config.toml
n_layer = 12
d_model = 160
head_dim = 64
norm = "rmsnorm"
norm_eps = 1e-05
positions = "rope"
rope_fraction = 0.5
extras = ["some layers without attention", "local attention windows", "shifted keys", "gated attention", "value embeddings", "hashed n-gram embeddings", "a smear gate", "an embedding shortcut", "learned residual scales", "capped logits"]
train_tokens = 277800000
steps = 8478
dataset = "wikipedia_en"
Each number is 128 + 32 x the weight over the matrix's rms, rounded and kept within 0 to 255. Layers, rows and columns count from 0. Numbers have three digits each.

# layer 3 attention key, 128x160, rms 0.0468, rows 99-127, columns 80-159
155124084165177112124151102114148120113079179091152126130175202145116124125160165164107128140166100157146195099120146056132106139151142121095125174116104057124129104132100130093126171128109114143134131143135135144134182137133152124113099163
102099132101100144094150105184113132137101149135150123113129097091158112078109158086102128119175177067171070149128180121094126121157111153176173103143052097141142101093080149119176149162127087084121143158155153168145150132164113162110078179
136118157072172094139164189152118096122076166112151108152192094070086136159118118072117192065099086103156084118152113131070089162174100163156087148115124143135163091160131122099167130122125127135110147122127150053165129178104170083123124135
123154125157129149109155153126164143115122113061085106116111159087139147126136116143065160196139149167092147172111145123126067134089080155136134160179126113124161101171175111144113068114141159159155140099137116132186119135162139186076152125
187153156119089089112128145143133077141097108125110160179175081057149161080102144136110126143137186143075093126115160112149186095091173197179152132164132118112131117114128063104198194165160079156101122115082100070111118122162095144045128112
125058146109203140134152082153113143171173150183102176108173115138180152189083140145072150155128124173104084151107157161130145135122175104147129054113149134149133108113121123133136128111128127086148137127105133169172121135121110077135237150
138202154127096112113160080131157150112143135115164090108127106088105125122135107104080139099151084074170167148121132125114157173097090088119187135157111048141107133127110189131146165120186054093101109041180155148096150105122074153074178140
104113149111115097093112099140152159166125102127084067100098140084151106114172068153081090127162084140148181153117101135107112163144187106089112187095040129141116188110139104093138119114142164098115118110057121113106130128089153160118087132
125137121152135109147168155143099147084099121092045143158082131121107092113141135138093117128084099118113097142123078137064192129125120116134090099093151109145095168153111105118152075095106092151104132106112156118164183173127146170129158150
133173176178119100168140125105107150119169138181128152098200125128088134098178075114136149145120175142149165146145124126108101096104086164112142157060162142152139095132169125101141132096061051116108152102112138146157150128111090157136130146
134083120180120148132122143149185136114125115074063093129170123129177060159126150093082102088154161189112096181111105103108135122130097137145112173127155141127194124088177189149109107127101080055143217144088124102121148068183147143141113127
138169146071144171122173118094097146151122180176222145150133097116114147108130035122155105166137137121080100088100131121176128103164164106118074115149107102122163140164145148119124161114111167146161077103132094181084086094062034100139090156
139068106109129127128117139136104124123066116104116158116159126172113116139152044160083111087146148126130148142120147108151165120037142130116112169120053093138119179137114129043094082128091045188171091181148120161138137129152156168144159141
175137166169067069118106089103119131091172148137081030172155084176074101109090145092100085125163121066140080075137118123099124126171094125117162199142169152149150141120110073118105109140118168058187171146133140173118112069105132148142144159
102137127087131153178146138128134096112130090085144130078112079113180168082180141149123135129155150178150118175155164160099126135083070140176090125102115139164117127144076108148119102134087188079092110158135184132132133143128158129143105145
137156054146145084157098086127115185125133167138093132065169125089185059097144087138171125118158109152108124046121111130107135148146154168152138116125144158110139179147146086115136041110124092078136117118176086146148104141147110163160137137
125118102116111085061151085099109124167100112099141126131110089148137131088186085091120170144136139150138113161207186142119145136137139130122150099192129101080126084158070171145018166108148097177096106128112171122131136140115137121117183137
143130145129187151156100171114156120088187180156156147195100132170090097128162114149129184144192147176180140134104092126142151192132181192132095108159073151136130147114092107135079175123117127154158147135173189122121087142138119127099130108
123166126111091141125176139111187106153100155118066087143144157131082090148134141092104097176095161087105136147166128123096124203110153170106094124126122055080085200169119163058097179117113169097095091128119135112194071094112173188133122088
161097112114119172100090078138153118172077158114070107170151107128146142150110081177115107159148120095153129167120082154135178119135158132198128144150137146099170101187115112149118122102087093135086152122153161129139093129142132104148113171
171199159134184135107169125063175128155182075122114114181088124169146066160129166143168104130092127133119107110149115116126100131087121168139098156071170083136147086137109078145087143107117146128111084144125071156139092130117177105149117126
121082151166119112118073146130114155134099136155105134104130145117123182129167112095107126151163129152133102113143185106108092152202114063124040124050160144141080173084133135106127144125127127152109105165188097125117059082123114120125171177
135155139137144162101142129062155073112040120163173200160042144115171142192175075106119110149129152096168122107104112128150150108149103151109146167106121152088112111163105179099106156162061116158055139114128106103108122156133122178143103105
207112105202072146114158113191169072120139108146135110107142096137162145068115136143119122220131151167160050135066106110087119126105145122114145097165074141105168144130107120124127183074138070074171161115146112172161113153140169180193150104
124092144155091157168130124085166120105106080126129178177155130126114135192100131139152150103151132124129137150116166154109085163174102135128148136166141105140143132132133124122137174169114140182134141083134161100137106092102063087176147148
115122089175160108142186064067140142078127112165128056116104106085137153130082133121092137118079147163046090097085069071148183149107100140087086162126145106151182161138166105104135102085178139156115128172145163106082126154202139056108108166
160171067114119170164090141147094186111157102178136155134107146135158152120103177127144112149091165086103143070106136149134093154139151053146134195105100145148094080121172181230105141132100115105146110087110051108129096120148131102129088101
148126100149082160106098109162116102101127134098182118118089162152133095107111111054134110176148115106137148161179118169091150082181180144131079150129048151165161083136120118124135122107148121120100085102097147188093164111151154040107100130
071162178120135084148090162142129125156094071112144113139129127088118084150126134133125140158107104122124178152106160150142108110161130128105110152120079125073179107073166178183128134159158121130055057111150120132097136121142103117182156124
# layer 3 attention query, 128x160, rms 0.0458, rows 100-127, columns 80-159
128179138158129110108094111141152133105150172123100158127138130074154110125112136147121194098170098104047064171014073136106144169081114107123174181138082168170140153177152127146081134157128129094192127099086124064137146133156153170096153129
076082148186122086105141140165167167125144143091125218183160103157094040160129102138127160177100079114094111189114123102097056138109144127170122127177136094151071208133138126120171153152142114136121149147085165131096148143147130114114157167
132179095090153074190127150154143148099113123115134162061131103157161106138097076150124158142127140115107089144174111130164115113206125090121099111103101120128169181172150119180041067144125131087080176110154097128117150175117095086136081123
043095076136079129130136129146151074102125153174138090061203069069113154117128092166111191117152072073166135157140156172140084057119140144133131142118158120163091177121119145163161168128146120139106154196105079115173113158146127132128115071
185128161170092159164084107075081081131139157088082111129080137122058087099122146141101107132106155092176176151089088156088113132130137119079061165124149118147124152053096062140104127129117177137193109075073142080181132126107134193186091140
122159087116095148150151157121102170125108122117128079094136127109175116142094139117115127086136160125093122134087138118141095109094127141082139166136165102070151097090124065123116093128159122193097109078109132089129138121126157082129155086
153163135133129098150162125136048127122110150122168152152134143146134117140109176121140142076155149135177129128144161112172119094132130154091153144143140126106114097147174160121174101081138130133087156103185141111148105077132132123169149140
159093108072127153140178133055142055121156135131150130153113084134151110138148116141159183147104137172140117090156141181166104083142119095160139177142128150195132152091108127137190164183231055150120139126075111109127156116149120118086132094
115111156098153131090078119181185092122101171161114071156120135052167075120081125156182096163117125131179122145156127097110106104157217112103099160116129100093105115145124115123163120190143179128084167131089139096119116119173091077108125127
163125186083106104124113120131108138129154121154133131148092140134114170131169149159164144113176076110123068100141124131087090153096126131106065194120137203101115180158115097092096094063151133156088174118185136150127180125165104139132097175
096161032140126145154107148175082114140113080133084093155126042177139164104135119161170086063134103160136185163142058124172126161139142125118115108111180105069123092117183162148110132188154136169124128133088187179122174169157134159141173092
132181153128066118204119095114163059172163126187103131086135112097121081147127147137149170141128103202114137153126181158026129162190117141150075119157100133194173106174135110123181121104093149143106128117141152081112080082139147107120077145
149136080149135120074110154133160120162125074107110199180164184075111120104152126135154100159116135055196107097115179103124132114093108098103093107108124168130123127129136126133099130160132192043114145105164132092146102157139079156129111130
173134113102134150064093050090088092160137124137148158079229099101114063116073131142089117199139125118120151100098151103065086142155109063133200123114158147084108151124157154076120142110163156143089138170150133140149148076109125101084108132
104110143152112138100074158167110051149136163165126115090106160124115172133081115108084135158067164110096089133164145100149127146121109159118126100105123115195113180144128140112153078142114136174080160179121121144100210170110191157069064149
074106149038123159118139150134127061129098141133128104101080135101114090119128123121122190144172100083122160151120093153092132079146103177111147103118147096042111129105221165121109094149130151081158108148124136087090142110142109076127067115
114120127131112113111159093130085132132132107131098121132073109175170100075159163151087123082143131142117098078112154155112138114116121085092128126163157111099121038119116145096155194147163151120098088127127088088137167136174085100130119157
122107135088077133204140132078146169101077176143093096107104093117168129146117099119135143128157084138089166037168112138110069124171158120114120087097138124168139129111183167082161131170157126074084090099130101103148076170128158136120135167
127145133104098129153116123113104098048082034122187124076141089174108104137140196096180121135081122156144140118149084158112119122148151075144104127106066135160126143124163093177158137118140144105150125118129121158184177110138106151131152142
106159119147123164203110096109143128104193124144097140067100122128125037118184073111124119090148154109147147148149124102119122140095114061135144136166178173150141105123096144132125124162108139064157133168131111168139141161078152113150096149
197125136126118109170095090078126133112132200144090147135182127098093150160129036164221089093135148096213139119134126037141119103178138126061054108155123140143099156178113107102187128097156126060088064114164116099101154111129126182112166101
124137090136157191070042068138125201121123110106103115095103074088168162105117154127143187054159081124060107094145176137155085144161103154113118143108138114111138186146142097127145168113192142108168121131184114112143135150138112111125142104
116068131109142224171164110154099158132143148139141135140156137098109112160157141082143120093139118139125180116141135161180077157124123092103094136126040075181109145132085079099120096154153177130128111122153079144163136120138160105136151097
120092081145059114148135142145155178148087103095077136101070135136140136149120132068068098158127135179114150122135112092100084151113146138161125113155121124087152141115099123121084173080134133111161139140117126115096132106110135101094117114
166098155133085139184078183169124143156096100130105131143147113159171156111135066151107116177078103150158095176099107149152112112113131101177116101062113116143102109116096194116092194139093115150047096136191144159109140126124091138197089066
155221137114169152131144108174082108069175137082149127207134136141110118085139106111080175151142093143162086118076096132189138170099141126082155118124118136121155142111109141089131120158133166189101154134136076168186115156101130129090131155
139111113111121131103141075159096106120082147115172127201153141088166115130152116109126148062130075097105117109136209059127098189126162098221123143123104103070090146132226143110067159129072157126156097121153113183149115154077129122135112104
204075113114120085154080141130041087126113165148157132113130114168140129129113191121115127110125131075115053169128091107127129157174155116108094092162128203109135163115122165120129108117103144171177126143173193113130123156147078146076038118
# layer 3 attention value, 128x160, rms 0.0535, rows 64-75, columns 80-159
162116076147115155107132129112147164103163075085081096070157143167205109140138135146115147128141166124174120137120145045084191070140166101155144136140137094139158154148146097149146106141119100117059109126150149127066167130095153137139106171
151158123110150087184109098124190179167127153101117067120144100151221119072128126127149149095084126165167150166169137182128075162067134131075101164127137105145131110110147133152156092108140093129137122141181183098153113143133152128165101153
142143068117184088107095156089155112085148137126127121125088190142104107130132141135133093060172142138082169040112125130187077117151171113115077104137117093107117096149103171126079089130121113167167118198133169115150150168125146127107113078
128115120094114057157110126099148099137078077124115095145169167125168117154140137112134099149171133139101195136123182151108125082107173134147110134129112096138150125139136090140096121145182117089083181118098091117123088105119139167103145119
094088099178135170092127160121135096119140120094186088162130170111157103172079062090150148110118102054123138137101101094136109149118118084152157128121103152115055102108136182072102159129107163101119170092131150108111076082194072088091144120
110089128209140105146156108061172123132150128144089148174154067100135169128106123123077124155184137177167187106165130082136127084143145184106087155109087068069103190167091141145061176102127140118114105079168165159129105157112094191117093147
093142090151164125048155101140134111068153108123133154113147189140115173152160071082176119087109122090112132145119126126098099106112118046139125106117177140154132195175167130098148152095061093119100106164137151064119120158139092104142104160
143160141136128177098192119137142140104076134098085115134171119149135103120120135137132127097116149121126106142126105133083125161210111074157131143132119070106147140068158145102148150125072142123106163117148137159146160148132123094134133150
133179076177129164081067148211212135181126115177140122116143074136135107133140145151148141090096175090091103136131111107090113162199132111160107053169126152160118122142090081143091142132097118121092165179088089096143114109154127070131088100
115161193138117104161124110134113079165122091180139153113102126138109131130137149090107118115124093131152104103087162132168075176084098163125119155115139149164161130087172151115091122164129115119136135072091111132199158114173151123140115125
139154100129123145175094194084136136094105098127136144154076140138117161081130117182114115081136134119133099161159123143168091123142125097148114136138127113076081148088187166188163122097106128152167130115111074068088140061155101128121113154
153132082161143144134095136109086160108153105149115111070067110137152123124136091072119119124071166131220155157137103108182140151154187178135087132135144149112151107062168146119122101209086121114106136079153053140113153097089111140125121136
# layer 3 attention output (transposed), 128x160, rms 0.0491, rows 64-75, columns 80-159
130158114082139135165137121101196116109196124119148124169141145118169114161112146151146147140109153070084117083153141150084117114140112105103144134098116132122118098093169105099110112156097132093101104134165152173121138096112177114167116168
117103166101116127140125123105170176103157117153113125130143167074152098144152159112127105134159097141111095116134066149066114097124136096082188153150177106134124075101071195150131112088160124161148122193113164158120096075143098155157089094
144138113137149109150163079160085145118178119180135129091142148156085114106178118141117157112098118171092078062117097144125077126139210170143086128122153126087129102136150170083115065101123141115160098129106102155124132104138110142126216110
117136116123128102124103092124133161138081121092140106160176060129129129128160194052176128070141081165145154110106111160116077118123161158100071185145101122081127083198119125159157117100142120126129109120183141092110165171167094171195163108
088090100135124127137106138137095153122081162115151146120097114134129109203188100118135102181146108116137137162139135114125097158130101099175113215129120098085099151101104157053115141097092194114091181123171123141129157100116101160108112098
101122084158142159106170123041079132142142149134071131158093076109152153057114115150115132063113172217060182163118143139100140104041158117173161092130106046151185081186129108145156198139097180173133097125133138163057132184131124101105135155
113102092166149141118138115194127123189168116117140042137155144125114147160111104094072136092129164107092128083096134052108096114140086071158080103117111158145118154155152087087170141081116136157102097170129135095124142126115111111134097166
127106121118098139174200130116135116109167134117102165121124110139138132136107128114105150123111109142167086130062154132123141123093175121089179147127089092145152103150153106118085144124112065148097065137151094131078085134150130123166120150
138172112085144136136098168108124147180112122145144133111141086136128111136135132211137123125081105119126098149204144144168128135100115118138140142162126174097087134143113129134133161117085143159106151134121084122161048100139097170199100111
116143135144141081151103144088104120190119094163109159136155086121164087135147154170161082124094112159102097111171120082217152171089164145083171158127098168115141148125126165117101072122084167178123084103145117167110103147132122163159141152
105149128159152171183176145130110093200155139114132167095112143116082140120126202086111115159147173170138104176144112077126102110090153153164090143168150145081087162110130170124148139143148141151121133096123113130087135169170123148163105134
205110142168147126106114159087174176161080109184217115138057118166122149112155111124087098103105121135127116166158115097113050148123148173118116137150149092119069139130166138122166163169154073130191117125160101147142176071105099127158180131